Weights of a small GPT-style language model, trained from scratch on English Wikipedia.
Size: 13 layers, width 256, vocabulary 2048.
Architecture: RMSNorm before each block, rotary positions, no biases in attention or MLP, untied embeddings.
Training: a variant of Muon for these matrices, 360M tokens.
Each number is 128 + 24 x the weight over its row's rms, rounded and kept within 0 to 255. Layers, rows and columns count from 0. Numbers have three digits each. The size before them is the row's rms in percent of the matrix's.

# q: layer 7 attention query, 256x256, rms 0.0299, rows 0-63, columns 192-255
# k: layer 7 attention key, 256x256, rms 0.0299, rows 0-63, columns 192-255
# v: layer 7 attention value, 256x256, rms 0.0298, rows 0-35, columns 192-255
# o: layer 7 attention output (transposed), 256x256, rms 0.0372, rows 0-35, columns 192-255
q0 084:112091158172107112159090102127086088151101132163105112134139151160139124138100145112147137107103106129151106146113124100145081119096146147114109114165103096123138118083156096113133124098108083
k0 072:134109098114107078160164110152115143105141109136120170098152132119159168079160107131092178164120152179140120142122166154126166102130155167125143121135141164158101146109116119135080144133098154
q1 079:176123123138082148115097159145113127096098123180130154124150086137142172109147117116153167136160137117136119112146089131114098162099151150075113165117087154109097118135098126123160085161127146
k1 080:144103122109137109143080112116125125152120164137108107149159114098128103103107154118128152153148165114090148107135118106129128134144165096150111135176154133167127137168076112096125123158110174
q2 082:097132091133105164136165129126130140171140070117144110142123127131158111141116141122138172121138129134094098137135119148117114123104132158118130142196123156127122130133108177128161089121124124
k2 080:143115150183114071145109118119143107140164104126175133130113158148128149078107112104153112129119124097136181071104119171102109146110121115118119126158124132122132164096125113152156136110176101
q3 080:107137143074129133122183117157150177135109091121148096135135124071145105123143092118101118164142127128152127107155104090145089180211094110129141101161120183140158120148137176145130131187143171
k3 083:160117110138115103172125132117124130112110114176159142144108149136119132116102181139103119124132125130167132140173122137075174099146129121100126115141145115118100124114099120109122107123104132
q4 088:151130152145120115159174123111132127128149110107107138131136136118137120119138153139142124126124112141122089186124141116100133132161086128142139115130149099145132147155130118145125121133128115
k4 085:112149133144118142101139093115130144141131119148129137147107136154172121090115149159145135146164130133121135138130154106117165073101105160136154141110094145097132099064168104147161160124140120
q5 087:091102153117169138162136094122133175135130146159138165096115093102136133115073117115112100124132132110130136110086128130127112153130117097104146127109126129139135112118162144099185134126105127
k5 086:109118110121145076104120137117137112135171120109110135122110111120101107141124131086112129145157106134099128069137130105126116129137126056110097127135089129139097136155121133164144070119137130
q6 098:114119104155120178104110134130154117155088069193147131175147155093146151155165147136129092150104155136103111131140084125117118156145098160120132099157111123140150121103102162099129080180154123
k6 103:108176134125103109157135098142139165145125109116135150148122100148140127136105073126103129145165129117194135113140139146060091082108125119114106106172129097105114160078110135131099120143140135
q7 094:120199143166131091116090106125159121135142151149129123109193095162117099158173101135121121109143104140151106099106117137134074144148085143124098126117100161136143059093123162112122161169122106
k7 086:165115166119133144135166137097140124126133095116146119149150160099116176096144105189106094139091111110106145132164151112123101090076151116139111141161132154127121113163135135174111163062166091
q8 087:133094148125152068133128150100114165064121143088099134114159120138162161106109133097143137091140132158130114125103133123094140123102146136166120133140117085123113101092128076170121117086082113
k8 094:156137153129128153134108106137125108141106170149098090171153185099159108124118098113157135130174113092104166112168093114137153145124136173105123112174131143132128122158130107143135152123120140
q9 100:112112121153154093085140115116124137113104127185121127138134098111113140115105111128117115091117134124097152105135086094120125165128120143143132128181148133140156107121113135093133110088107136
k9 107:129178181166096104118132132146142141153145159148109138133099108150112129120074128126134127139173093135153072114119094128113126105136122125140092151139142164123104116123133132110075097118119144
q10 103:134106135141097135078154105110063124104139117130125133104089175111193063136115111133138146151124100108116133135162145127161120141139133178108103110170105160142141139172104103121160134136159135
k10 112:131132113118138149134169126126133109065120179120122152078171133136101131122109182121134146143125070135117142159144131119140138080130118141140141154084132095121143145101145080124138182095105172
q11 101:133130125138157143156117123142104142176127127144119135136148115188113126102171130094132128081139104147113127141143122111129096125159101065127133134160104139143124177144088120148115112164121135
k11 095:134116126123167090145064111149147167129157120127120142151075156087133150116110088121123124142063123124101166154100114148094102136145131139084146107165133152127120140100162113139108091108172100
q12 103:091164157138133122132097109093126105111129115105107145142143131167126124123120054171146147132123121171152130126156119129127139151102129117105100128084130133106154088118121189145101110143089102
k12 103:150124136114128140144122136136146134139133077141106137112150125130100153126124130125102145144147143168132105137141130133165160125166111135085123180159118153141143135117148098149131143127122120
q13 097:123137145140148145109133112112136089142134163099138106119117109168131113144136142119115097126085114108119153114165146091097122132086134145115127094135124091139148182156104113139150124115134119
k13 102:133157102115102129078148129134120159127166177057155121107177142168132156173136103102148147145114055144125140156144158144131154141095127150168109134077118096118144127126122132065119139131132144
q14 096:142115109138120116113128130112130111159134131121131141118142147100136137123137157145179151092151139130133133128123176085108115130113091137153122158104117186110111140094148117159142115109105168
k14 096:141129149085132106106109109121167128133101115153115164144118086135126130129124145087141119131118126149116133102128132179175172117147151159105142094223131116159129136147149152129087114129118108
q15 101:123093134168098132118132127143116175112119140136146114129085126083138119150076108149088104152145108126147107129142104128133131127098135126128153138086162155154123117149107116120137137107098168
k15 098:180153083159142145115135157112114085134133115114155112098106118071138141126161150149123150104113112121112098100138105133129095128106125094145105152116118095112134117117137174158131154128145137
q16 093:153116179138176094116126154159092113125149158116121149136143109107111113097093159136148124175134102129163148145133140205079147101156112129111133104124099138112111186102112130110128131115105135
k16 106:149189089153127126151113128113105144119120093115077122112082082127145124136157070174102156115148132079126146072123102103162102143165118089097109146177151152133137112131099133117123091147143161
q17 098:167107156160127130162119139141138114114121099156139126137112127113112135075183093117093166100118145125132130111129161124104145130122090138145126144131120133126126121163102124148139148108121147
k17 103:124119128149184119168097107116134135125135088098135110152125131112071113147081154158100176130125099102107114109108095162150136105077160109117151102161109163092139112114127128088120118132142151
q18 095:158137122176108153095153122104129141128096134126173133132160090141137119113081126078101131143117138149092093134120156145169101145072117133134146147124146108102113158087143117109109128134138151
k18 096:115107152149089096149142119112075169123114166141100128140137166128132132131142124134081123112134098141132096122170168095099143105122085109144138113122144136103152134141132109103167158122124110
q19 091:120076138120167132155114162141133089125102145128126100134100134130130074103097162163162097155093165135128149123139134127148141155117177129117093152121105194130143126140088167099111131128126153
k19 109:172115119148085113117148096127130161097150126116118109095131151118127127184165126147104113116126106125153151138125128162151124179076096119164124169100132156177147140142120092163146158108100095
q20 096:143137086092147126125092133123123124138135133125063129148105198172121146125116098114115124121126126144112117130112176147110101099118104115135099147158101097122105122105114134115130131148189110
k20 097:122147124141164160154074096154125104127109089081136114144127162106142148106145098123124120163125126138107065156129131084134123142075125131126119073139113192116166100107094113113149146174134126
q21 088:108122113099125142167141153187112163124111181120146141098169125107071135150133150197111133113157119120083090123124140134088155122135094110097116139105077108114123086150153115118138132135095141
k21 137:136136119116145160105146141123125125083120127101114121089138167152119119153129141151091132117093105111166120122113132121123137174117138146148123162068118153128127115147125105124165166117092097
q22 095:135161114106116089141088128151123139118164097093159118121153173139117109124098123120136134092166084159131098107052144078117121150110096137141127099079153114135129118137108115135111102140107122
k22 096:142137164148141090138130154149142110120139110137157137140109169155143127155143130144143150122147163142113150130133170139091095155143131143149113144114095100164114144122103138137106132095148122
q23 100:123172109141139121120118096114121123138152136126131122158111159123117104114156127159092162133148161139132109106148102162163162144112117111122122121120079166145147134138126132151147117094123146
k23 095:124113147182095142117135169093117082123096131107117114172093087116126121149103116146096081130185136136117124149136081120131122171143145109126127087132147138117198116125145097094137121148100102
q24 099:103128119131122149140157099131155130169124128136123135120174089154144127144146137117116096091138090122141127139108135148191131150142113141118145133110121184113139137150142177177128129145123127
k24 094:156115110156132126120137170133107166098156102150088125123120132142108105144180122081150113135127113131138101115177155131090121096132150159077096083108142101129123135107116157152127132088138084
q25 104:133115143099103131149104134131113108110131110145134116173125139093124115097132120108138088098123149151086124136179113144111130121141151113132147090172115153156104123126112136144113086124139164
k25 118:185128111086160123102160111093123119156124175095137111088160181157135150141092133101120132126089117157120145134142122139134154135149171122124122127117124109132150146120156108132128186172103111
q26 099:093123116133131089123133152110146098132127126125114122135146098099147097126136161138167102104117084153075136101159156061177110075145133145166097107145126104135168146093078147135119126111101128
k26 096:173160116109139147129124121097125166126083150109156097161177128124150147089126149113169116114100102123179129173151143139125146151117132135165137131066130133128128143103141114117124095108070139
q27 100:066114101112115124099115149131134164076172132148111147118152153157102091159140144102124147125144098123123131091114158143177135109091115115129169128103117087121122142133138118133137202127129144
k27 102:108145102151104134169120104089108140153126135112157115126102134119151153106110135123138140091156160126112093145093122100136125149096124115091126146157127131145145150107117152124116103084149101
q28 104:102124145104143100118092104152121081153141120097113134156126124118129154143089144152150109132167113130052136111151171106148107119121129133134149142130099153110151173093117129116145156151170106
k28 102:173139118105128178164147137102131158177109166139141147161135133148134117134145124117142090102112110092128109153160174109127090128114154085139168139110125124134156149150149139103145157128127106
q29 097:133097155138145125107139111128129149167145154156159066083134109119123102109130126111072133132124087075097146104102135121160113184135139156124109111115136135113164155099123134072140136136146138
k29 098:166156103136094088124111117126135141111117129105109127103136109113121198139081076065153149114144136122109143114158177076126141141113129146145143151184123133149126144144103107133102161109166127
q30 101:135130137107119156101092131142121119067124111138090102149094149125118096118162156120113118113147144114123140165152132130085128122133125115130075127139132106099135140094104133109143148119100139
k30 102:152132095137147094166114122142135095132154138110136118134150121110130138147106122094150139150146122128090105096123152094173075118171144165170119115128137142121104171151085103102140153136075138
q31 101:103131149151124141124107136106129103147072110145144139108137183158139142132171131153186097099095141108129123122110128121099136096098136104093096106106142146113126125145110168109124135126145122
k31 098:119115100141145161126144109144136107143142134085138131154103161158142108157091122148127167125127086111137084134129132126111150169150159114095164154170123159176135112132143098109140102162115160
q32 076:080132174083099090105112120119138146094150149119099136111133145120126162139141127122147130112112133139124151088121128120132121148150139101121114092094132128168132100173119100114159085143132131
k32 075:125100071145159111113114093111115149140117158127141106126108175102096137140116106101099123130144130130110104149149161122109182128158140115135106145134120109092151141124116120088127128151144132
q33 079:077104128133145094099128102172111082104112153108120146128138103147136101126123091130138104101108152137153164134088114151136146144165140125133135109133110124170149110119116097126158158134154105
k33 082:144107122132136177149143167138129147131114149157129187131135153108144120130131143071169108115126097166102126130138128070102130097125086148114159139136137115146119117139137129184141117141143133
q34 082:111114141147134122145127099147111145118119140088157090144163143126138070144143133160142158077113154105136133110077179108110107132154159178120133128142186133147119136153130138125120115134094125
k34 082:094164131110173142108118112135133130152125109116141130115114059152134134142119154087128167147132163139115132138143087156163101136072130191113147123113116142142168115100171191107111134102111167
q35 084:184144109121118128170118154118138107140132150150156171131138098142111107114093114125175103132117128111104145098141140099119131120106169118131104098141114109177109117136115114152118123107190178
k35 080:138156126137137145091130072152122110163105146135103121128141089123115159148097125104082132097129092121120127144132167148132119124113141175079165125155154120123096144094126090169108136135109153
q36 088:158118129091092127129117122156165171171147132150128123146092140091124142123137125146168155106125111105148122117092124156123122138145126095115142126159104135132137116175085137185098110168154146
k36 087:085090176113097109105135119130083158120085151098122127154129084130161093151125083109141135104135112104120133101086119143124103133180130121098101111162128124142119165147119126116124102104183145
q37 094:128161156107160154130135121159137173104135135142130083145102109090148150141147118149142128108122139137110155087159136141173109102147119126132139093136126138151139151131095154139098101175134097
k37 086:162106119140068102139128135126106134171119126116143134164172092158134109112139140090151124125168149095114169094101083139096101143130114131120130151118143138111143148106094121140148136148173139
q38 091:105160141134119125128153137110096111165108165138105135159090147097137101144118107119083087118110135130117132154174100130103151134129135149128093135140098108128099127118137117095125075128118157
k38 086:116098117142148113153163118107128109123112154163160120083146131129108126144143067152125174147141111124154145084138145131175131143132158113083132125150115133134101166127136125144155140130112123
q39 094:077132128152113066098164150123156163150094155132123122147097110124154166089105127115131126121170134113121114138113130151122111134154141095112155136164165085145161116122124161127163121126104146
k39 096:123167154141136089144133092113167104121116098144118116108100112117138130070175135117140139169172140153153085104122090141165095150119085148125142138153111136148089093119117133098131072132145166
q40 097:122165137098141125129165134196139169160094136121123185132091119111139142127162112172125099115101161115142134141158092134097103091140159124144160128133122126144106088107085127115157089134154105
k40 105:142162135171085165142141108119149110142126079175153128170117120100128141095153126141115100145148131125104148092150110074125150121101107103106157142170103136123099132128109169143118100080169131
q41 093:119149127094080128102114104145150128156134167144116096115101096101121138154151144145118166139112141160119137092142155155183102118064104114105118144151110191125112160116094115139122136154142140
k41 092:122137142108108123132101150141140101169128124075160129098161114107161117136107099089093107099084101130077095114150094114152150139102091136152118093107126160135111141112089138162120116113155153
q42 102:113109103110142151173094115099112134119164156122190165147148134115099112149119133129125171150143127193141120129144130099100100133143106132131112161103094111150110133119148115117144133110104134
k42 096:130074164107160136138111111156159082118160133133159145146142132125073138135104110160089136177137132153160135160120147107105103142107117084150104128089121111164125162139145122144138137126119096
q43 095:159101086131104149128124109136157147112114149129117145138118124140134120140148148137146116162133126151131138103149135081116148089147103160104131102124158110152132090164117114141123106108135113
k43 096:145124100125154105106157127110129153098138160130139078115137171165115112121163155133116125108147168163152152118127120143091144112134093158182105130153120168137116147131101146159180122102077149
q44 105:086100165097143117142101147137108137139148129128084108127095107115171101146099122097096175104116139135126119122130116089117118110126172135111166164128178181144117107109119173167149118126164104
k44 098:125125129115097117104118147128115060132127129097091124106166127114102174141104098102150130142119125146062130105162131141131143101145126108102143130167120108117144144161198075154095153116107159
q45 098:120101160102170111129135152131107143105142128097110150113120156118088123152120115121135140135182072174118140149107162136136096130130139117154094147077109163101101092104176127131163145114104137
k45 093:108172133121153144061095146128125102152139166100125123138138065120101121115128111060147139122132139144155153111141145104125128136129137117115130122163105128121111107088149149139138142108115109
q46 104:096142137124164102136078166132105159166146128106136112129133141143107143100121138142132141104133120105114176110128142127104162135078158145120158158117123140155108177099083139152085121124100140
k46 102:144088101188129138105156173144158128165138101157108124087130106129150125049135082140112138107169121138104106102120164149148113115104142155145140163117146123130115108124068182097102085094089128
q47 102:102140140147153093117142101157126119123116125154097121122125124118168104090153139150101134107128156093138146155101150151146108115122115090174131124176094145133095097107144117129134145107147127
k47 100:137107113150128165147140172130117115121094161139149119115168131138109146159090127163115075116148106136132135136125131125143134124134152113144130124160110144105101092126141097153137101110111125
q48 104:156212135084097145155095139146099132106125115163141139145111122105090149146115101099117151130131105125117089069130118157107112151107130141135114130152170109102122168084126125133127105177127126
k48 105:094146158125119109103098133124156123170170123118152123129097122107154148121136126085088147160130149132180140123093133118117088113173093133136146126167136112115126153160104120124109108120136106
q49 098:193123130112149108136119126133104092116117100147171147144132148097110156125100121171109159080118139109110092139104113106140116100144104137122158125076128123115154188096130170151105125133077106
k49 099:088148136110070105147116116140125177126108116176145135100144131120159115147095108108128119103121124132168111127118105178085109146122154082124113158137137143106106142132145176145093107194102131
q50 102:128084152093140080118120134114115126086161167155105151153132133115162151145163135134094108095112121101135136120136137160107138177125142111105135130168113147105085172145140122125154128114142096
k50 095:088101131104088162136095109146139143164125114151105118130121161137109110116097112190184126139101105126125138168117096103124111092144120108094159120161161125140095123141122140117127133142138084
q51 104:079110123079101096157131129156107146124143120135145131109091135157125065128169133187134139097118106106106131119139158149135154113075123112126134128132095178110155159168116133110131124079163122
k51 099:167120136159122155109097130136139066132135082127128149129136126140140140109132131123155137177091134122155129121173105124159147101176128096143088184106169123100135159125116145123175125159179168
q52 099:085089147124139144169124121157152133106140126124101135132127132133160150086147163139135144132130150096103054080098155088173149135167112101126124129145124146145107123137160118101124102140087109
k52 100:152129121140142111135127116124150125138156117125105094123105103103143144119110133105068140151149138133119139096120119135115112124162110125122158111170115072157132117117122142116123136103121129
q53 110:144081090135114147110187121063109077110117148115091112112132141127085106170107163172124129152120153129150164134125153088127174131089141138128116131124119144121131135159147116125154150069163119
k53 095:125145121149124083129109132113127139174106131151137157124163103101170116107144136114105128150146125135116111098086106143101111132139133191087154149172108114136140121118119131113058116142120129
q54 089:074166140176121147144117128091129159141143110163098137147160103119180129171137119131130123142130133138107133158177099122141120122143121104109124112121109117184099172127112172139129126102140139
k54 097:152108132090105145133151123165096147130098141118109147127122111124161084091126114121123153120130099131118120123123150169114139116136102199129121131118116170139111130150125136158157123123126115
q55 100:110118191162145071112133120105155149115150130133140105121174163157093135104190109111126107059134095134156088143142120163120117166105145098125113108118145099144107129085124121122090116155130135
k55 098:131143119123143191090163110142124168067110156140117121140115128156076136180117153122157131115092109104122137150087146149090192121125119147134168155137145103135157137141161055162116174116118143
q56 094:162157146164141127126093118116157133150136135104149174112114128147122100105155130095194122111127126093080121122112138116136174161115127162142149116143128090120116115109110123093114162112111091
k56 092:127147131121121127097156135152119118138132109134117127113109132142144136143136119094141134132134117132123141104106190146150100129116112156106176116133124154114096145146142163135129137155159112
q57 099:092131137150103192095148144142130186155169155110127127166049136131131115126115115147129143124129169122113092151120149097145091133162145081161133114162111157108142121118145117151147147179113065
k57 102:156135155150101132133174129116101123115136112139112114120147116054133158135106117165119161164094150112133174113095118130143163148064123160098144097172167125109124154191132078103172138106144085
q58 096:164089118110141114111127135118164144116140091108169123110147125135111108175125136133119096088140153139147095136135135125114151124071112125113091167070135115124133182137120122131195147136091104
k58 101:099149143109113121156103141127163144191084116140122125134120094148130165151148094110128114081099186129137126130160126147111088121132112108127129137124148121136088140088152210097138125161139165
q59 102:123155122126149083158116156092171109157146119179159146086123142081132159160083114133134094120114077137137132092136126143068128150123133118106133097142051153156134125104115115132098102128121142
k59 101:136162112117120151169081141140110094160128126114167168141121114110102132122177122111141100136122128110150139119128166166130143102143152135141156180110137140132112130106109127111124096141153120
q60 097:133127098123075128115096097157171106143150136191083119126119101176119174115143115157163135156166135112137164099131144183132126123177108136134128100161138105132128136136112134151126117125142131
k60 097:100169136112125135114177148149134139135109099121083129121164165118122099172150114137137163130106121111142118120138118112134138106118140075122095170128152108109135112115140101109135125129087120
q61 099:130104118149169103083103175122118096148118082140120152125103110146087120178118175063123130126163133125099105137111162127097102123146131127124094142111142128139103098133162132098100128108119147
k61 101:123138140100112148096134113136111147078108140103111124119097169096147169170172180155146108166133127125089100168135140161135113107095108137160135130095107112150134123118142139125119167149102148
q62 098:095177118115121140170119141133138120165132140133150105152097180103120070134121116150150079116174102105103125183100104112157134128085175123135100129122113149179140125134168120099140116109131125
k62 095:121138128148139107124142115135113120097121122112127121153139110132141121135128118141103134132127110192166130137132137073116108138085161163163180146109090119118150130185145124186044098130113168
q63 108:147096135144130069146174072079106106123160120136131133161107105144114115094073135115110126164162115104161170061129143139130116143088115075095115125147092134078167138164105117130129137131145122
k63 107:086123130142143131136102124110168131161107137109111131116172123135117146106128138159146128141087129152103132120162147116132139153114106077133170161106084145142137098163113130131105164138137115
v0 104:107121092140119137112122119085099137097130129116116105135132099107097136108152153117125120146147123174142177139102153113144133163137120142152152090146142099128158122134119155142139148145075110
o0 104:125128126160127124138165103088137107118130111111100115105087115113091159136110158143135118099155102123106167179114122101135095151145179066129121111166162136141138103147137164136167075105144103
v1 103:140107108156124123107140112119150120216140055128123137110115153132105106103131158094134142126140094159137119140121163096140101124137159160132107138141055114091078133136115144164141125173121125
o1 106:139131105106116120133117093126160167171159114145128148125168098177123158122140167108120102142101127130058139095145127128153137151142108161108105098138188112130142142149141129132112116163158110
v2 101:154104109147146145101109140126142085107168133093139136134121125159134118114118133143094126160131123087125078157141129112154124141097117109091145113103103159104104142156153122103123122121160152
o2 104:162127102126163130106082128090177122133130145116146142177162156134102148125090126136096146119151156069132075098130124172127134112156138120110146114125103209123111123080167119100128160112119106
v3 106:168097087126134106113122134106087176131128151109162115122138151100145133125120126082103128135128108092121123100117115107062148110153167172116142119212147072118127103131113144148132125165156109
o3 112:114111116111150096152153114136124144130100144115125110150140117095128110132084114110103106129098106127141124136129138161102096097154159142123113100116096073125177118153156110106131111154083126
v4 104:119136110112143076157128129156098138169131115121160090135103148086145147141119103107116129165115131114143146130144130127140157115097129149154109126127124127153104135158122131155136108135074167
o4 107:154129073121113137124124123140106127119118166108108089098098138155171103143135094106138100143108096125172174104117134158129108137139169169139136144160164090142134101137132139127126097154110151
v5 094:098161131116135144138129126163093113113114101135153129177149169126123136110144131153108126142139146104133154141112134146154138123133148157143122134125174133117107101098114191150120145163153096
o5 091:095192114126152171128082143129125130102148094164147153151106143135112140185123140137121152101119126121133119136158087155156106137138126130134147121126146109072108135137134141133114133166151119
v6 113:139151121114135100121127159100123101121111128084160164132161121097118129147099125103106134099142102110116142123110161073129145124141132096149095136127131108151081113154149129142131122136153184
o6 109:130153077136125121177156130098111128132092139093150125132139104094103153115152118093106099115129096116143141105112134080178163115119142142141141150151159147143118158163138163056138130114128169
v7 094:137152115122077161132146139138105137161142116076159144143126129113143136098138172156078134101094100139103121154131136152108149127164166138102133136124084100146105110150118134090146092162113172
o7 096:153120171106088149103128118141165153153091132101143135126148083112130130137152125162128105146102100078095142122143138120117112125120160131095129131076149073075106132152126078064148123114137111
v8 097:146125129150135115148140179161147135096132135138138122108159061083106178118140104125150140086154114123161110147105148164132127102118102122150116107134117111089145174147144152085163122210195135
o8 095:090092135143141150158145138144116153137096122166153128110092115117139134111114080131158098090134139109128130117083108137133139106090172119095120102150178126110141135134138165087133143132174142
v9 109:142138135144111100115127136086118139120101159099135152136145156121122082091123097119122127099133133139121146147112125129092148112102146141097098171118140126142133168135113102132126138124118105
o9 106:152096105139095146130179138151120142128099143180156150145110105125161122097135111122173170110113135098128117158125152126157142125119088153110118108179116143129170165155132104124108094120169195
v10 101:089102089102134155087101105109128109088126163171093117100154135176162108121102103139134102098086146119125131148162102126131167135144131125143119129120142173130133128113128183150126112139152144
o10 105:076123110097147120122168115154129148079097142132117169145112146175147153124126110115136156107097134099109162137109117109135194118110103133115121097142110161090101136114139158147143105136130118
v11 100:122118147163166105085122153108119124128162130143097153133116112104122130140118177160102096100111158153146108089129176158111124103113141109115147148119163139135123137150086088138125125149077096
o11 101:121110157159145168110174130177120149145109113112128141170119110122111134143082143152097131117116159136143123085116154166138132164101108134172135169103155129170125154149109133139133129119126090
v12 102:110123143073115092131103141132104131072123127124112136137134145116125130142123144105133104138142135079144090097089133167092134158148137123100153140120131141140108124138138112124156129166109111
o12 105:147115106120104121101114153117109121072104125139138102165102139104166146125118144154142115129120153118103138135114084152150150143126170132123167136111148147128082068108123097147123110091110140
v13 099:114114140170158154105139075128167131175113127099134133141107154121138067099121116104137104130100124124101107112141188119131120135105120159093105156148128122150149109141163100119099124106090148
o13 101:122125147146132158125144087148113121161093132103120130066133135133119153120086132149109158136112157108133160115127135120147137139149065160110156134135128153134103122102139137122135152153101125
v14 101:112099140104149165122100077147180131144194129121092105132146120180150088126136113133150143126092103158089119104178153147163117140174170118105145134156149092152136122139140101131122126166163126
o14 102:106108116107131138136143086131153140152168125092136101135135122119113117104120134166114152172160084180127174080184121133138141110135150084104190110136137148135146156127109106112098102136127112
v15 105:099130155182057155080142132129144109193130138131092112155101164080150110111129112149197107112108145084143143117112121118123116146129097126131158098124104116144106114137123133089126160138134134
o15 105:116144151109108146118086117124120145161133115127117086102153130093139165102162136098177103121125156096111145128141142131138151170142159147165142090080095099144126143150090137103109149142109137
v16 104:144114093175110102118155105129156128131115143142117103127113099098135109130119100067159111163124123118132128118124101125100089111156123132113178174142126113133153147109104179112155166087137158
o16 108:094108150158141122101097147100122135145139174131105145142163086112130133119094102109136102169136111102152164094122115125099120136119125133094175154118088099159152133110118174117130168108100128
v17 101:146128201160125134149163073132140100156106118098149118149123136096112107159204091116138137116127177090110134120159142137152174117125171094156118106132100141094121129156142100154158130099124142
o17 100:169165146183094117141110104175134146142124134130097135136126170159125148119170101104127169140110163138108171143141123107135143106139174139111145082129121106115145135139125100151115116147120127
v18 106:138127124146124097142152150143151145115072163096084130099139104155129130110123134093111146116141124096166140166128146120147132147158159098120096126150117143123119137117095151180102146137152125
o18 112:143096135123109160179169149114160125153087146129164149085111136165107071112141123089152160143086105117134161153120125097125112133121207123131132088184135116125121160115123127125094124124162132
v19 099:124167158136126126093145138174118099131135100143114103146141089112090121113098137119106135129115139165099118131144144141130113157127112087197106136142149157127139121148163111134189113169153116
o19 103:127169125164133109106144108119171059140135103155145107124132072079148130135106133132121147128105121188115111153127102120114116164128132108127122131176171139093111104149148108152175113180132136
v20 106:149148106122139146104129122126186132112096148159135087111098126114132094103151160136121134148134112109109129091084136130142114133152141136131178129124125113140146110132134145134108131138114116
o20 107:114141142125144147126180111087134168117113118124160093134093148104103118135171145142174121124134150148116132128122106153156152170127145155123126134133109108157148145109141134120124137162115164
v21 101:139140131121110144135134134125119158147126126117120114140142124097140106112128119171120154113155105124120088102155159125147126114162134105083141140118213121109136108121117150125177169114128152
o21 102:142153124157132183160149091137135153107121107078105129175102089115154125127112134134098129098156105146070120172144140115185086098129092115121153165169129143111100123147176132061122155119100156
v22 103:175129109162095110113120090105161125124140133118126103092113099173108134100114124140140138149094121130109173130078145106131120140113112126130174124132136144092099138099100107140142134114145088
o22 105:147121121150107095077132104139127103141159145074100142159162145116096139133073109136105111112086150126142143159117120140168136183116122135113134117128125126142109126143108109117131164087149104
v23 103:108144150123103136127092125148158101099119131129164163077116118148168106135136129147120155092117125124080153150121137140103163126088137141134121156109133114119124108097132133119085111125114083
o23 106:148149147090141141148095104143096072097107135143095131107114157150140138161175135134149119105124155146114090166147117106110101101094162145118114134087147157118106113096163143108152141146138147
v24 106:125119127110099111151116127126100105145167150137100158103170112151150117128153125120129139125154157108146086129138117173134121138113144144142107138140168183111145137127164169097136120145134160
o24 107:091130145164064076106153083119109118077088144126148103149098129134137125133157096140116125141130153098180114163146135180116117178109161150093105132144144176144174124142137128117106118105159123
v25 096:094150137128102116164124150121139168120104124105108122114128115149110112163129136147129132095148110147131139138142159150105161156160131147124144139145161100171095136102108094182149136140111166
o25 098:124152093154103119164122167083170191148113153098106157141118121135126148110158088134104122137104142156137121137135157133116138112140102140137160109160117130169112100129122107149135137137117129
v26 104:101117085123173120139131121157118106144101117129144110110134086142142137156132123144144088120124140101092063097140171167093175108099097098126124098084150155141150143114103133138167129122108156
o26 103:089114114130141103134145146176129117157093129117133111101126148104153121125155147127125091133115104116077108111121104119133163114111143096135139126105146170117146108110087115135173149098121138
v27 110:134157061139164124169126142141151096149138172168156162079142144139140139152135134157144105110130081136113091118088164159135104173138063102102116141129125134104112123114142120104098130131102138
o27 110:109135111132137153131141116104120106112119131129172123119123161119112098126156131194135123141138110112114081117137139105091076142116141108124102119124123166120128120133136129118121133098106128
v28 096:140092147103136147097169110151124110136129137161116135143178101148137150142098068100118089169133166131124125163112151105117113124147089111077140126165144124109143133135126086136114146092100124
o28 099:140122114136120145146192144140136073153123160117101126123133140098170165118091072157095089178116159131101126159108110140164110110179109142124143151183117145109158107149187164145153140107127142
v29 103:139119134135092110110203091120115106133142103133128092109088115142154145142152112101111123109121129123160132133100107129118132144121138168126116105101165175131133139098121142141123156136123143
o29 106:124131120112101096161183137116113123141120128163101077136136163138147153160142121100122126165146128126131133124124102129125103107134103115128148104158136122128117162149162091157157146149113123
v30 102:133145113155119146133085136125139112139101098061123145205122164109117110178132134164129148131124103123134130091099171138155103090114102118096089118102161085151096137143093130070156124098101123
o30 102:164124126118140113168100172106084119132084098097144155154120130127101130147161111178133118118184118125101176110122094129116142112116078098131094118101108125137115148092106116101121141091090097
v31 106:153126134125165156105083153132089119123096141179142081152118128126131127117146174117132124115127118135077106144114076102126108138106164162133149146190132117139127137168121113117181119133137184
o31 109:150093131140147175124103080158132125139174114129150099162137116120132135095107162134143155123106111161110098134125113076147096119093152160131138141150100135112178106213132084118123111145125157
v32 104:102107142109125104184138127094130150142109116132108138169127095151115100132120146104134167116094107141119134069145098153139104172114124068135134130172168106109111122123120116107132151150115160
o32 101:121137115125135118152115128147118094136119113145165146151137083121076143136129144107114162160111096176120130132133121111152134104138118126139087131134126128130134163162144135104166147135107128
v33 102:110077175140132098135146156121100100143138150162130136128114163124096131152078137108151159188128105190127093092158144123128136101112149115173128155120136152178117137144154114145134134167137125
o33 100:137100129118122114121099152150089131133133126149103194081086158138155158112072147126115139159094098184149048133124123141152152129148159171138133161097141120138132095148127147116145090172167117
v34 102:115174136139135161120176140112115135144145140111161138195126085117145127095122126137127112116144103096143141151165161089083104132145126142089174130149107132120099117123107187098112081142120117
o34 106:120166134081124126107147102119151128127152153107136101132094082163124150095157165147121118118151094110116122154174120121112087177186141139108146120110125137164129131127125140143126108120155120
v35 101:134089163128120073140108123147124175155086130098108135122156154122157155162127086150116117111154133125145094121146110147072130150128135129159134110160127139162118081122155094102095121125159153
o35 098:114121154111137128120132129143136126138106185131109104100119110141132172092132105116123097102111147113143125121151085188091147125107147128116127097155084165217127074124175112166145115145159152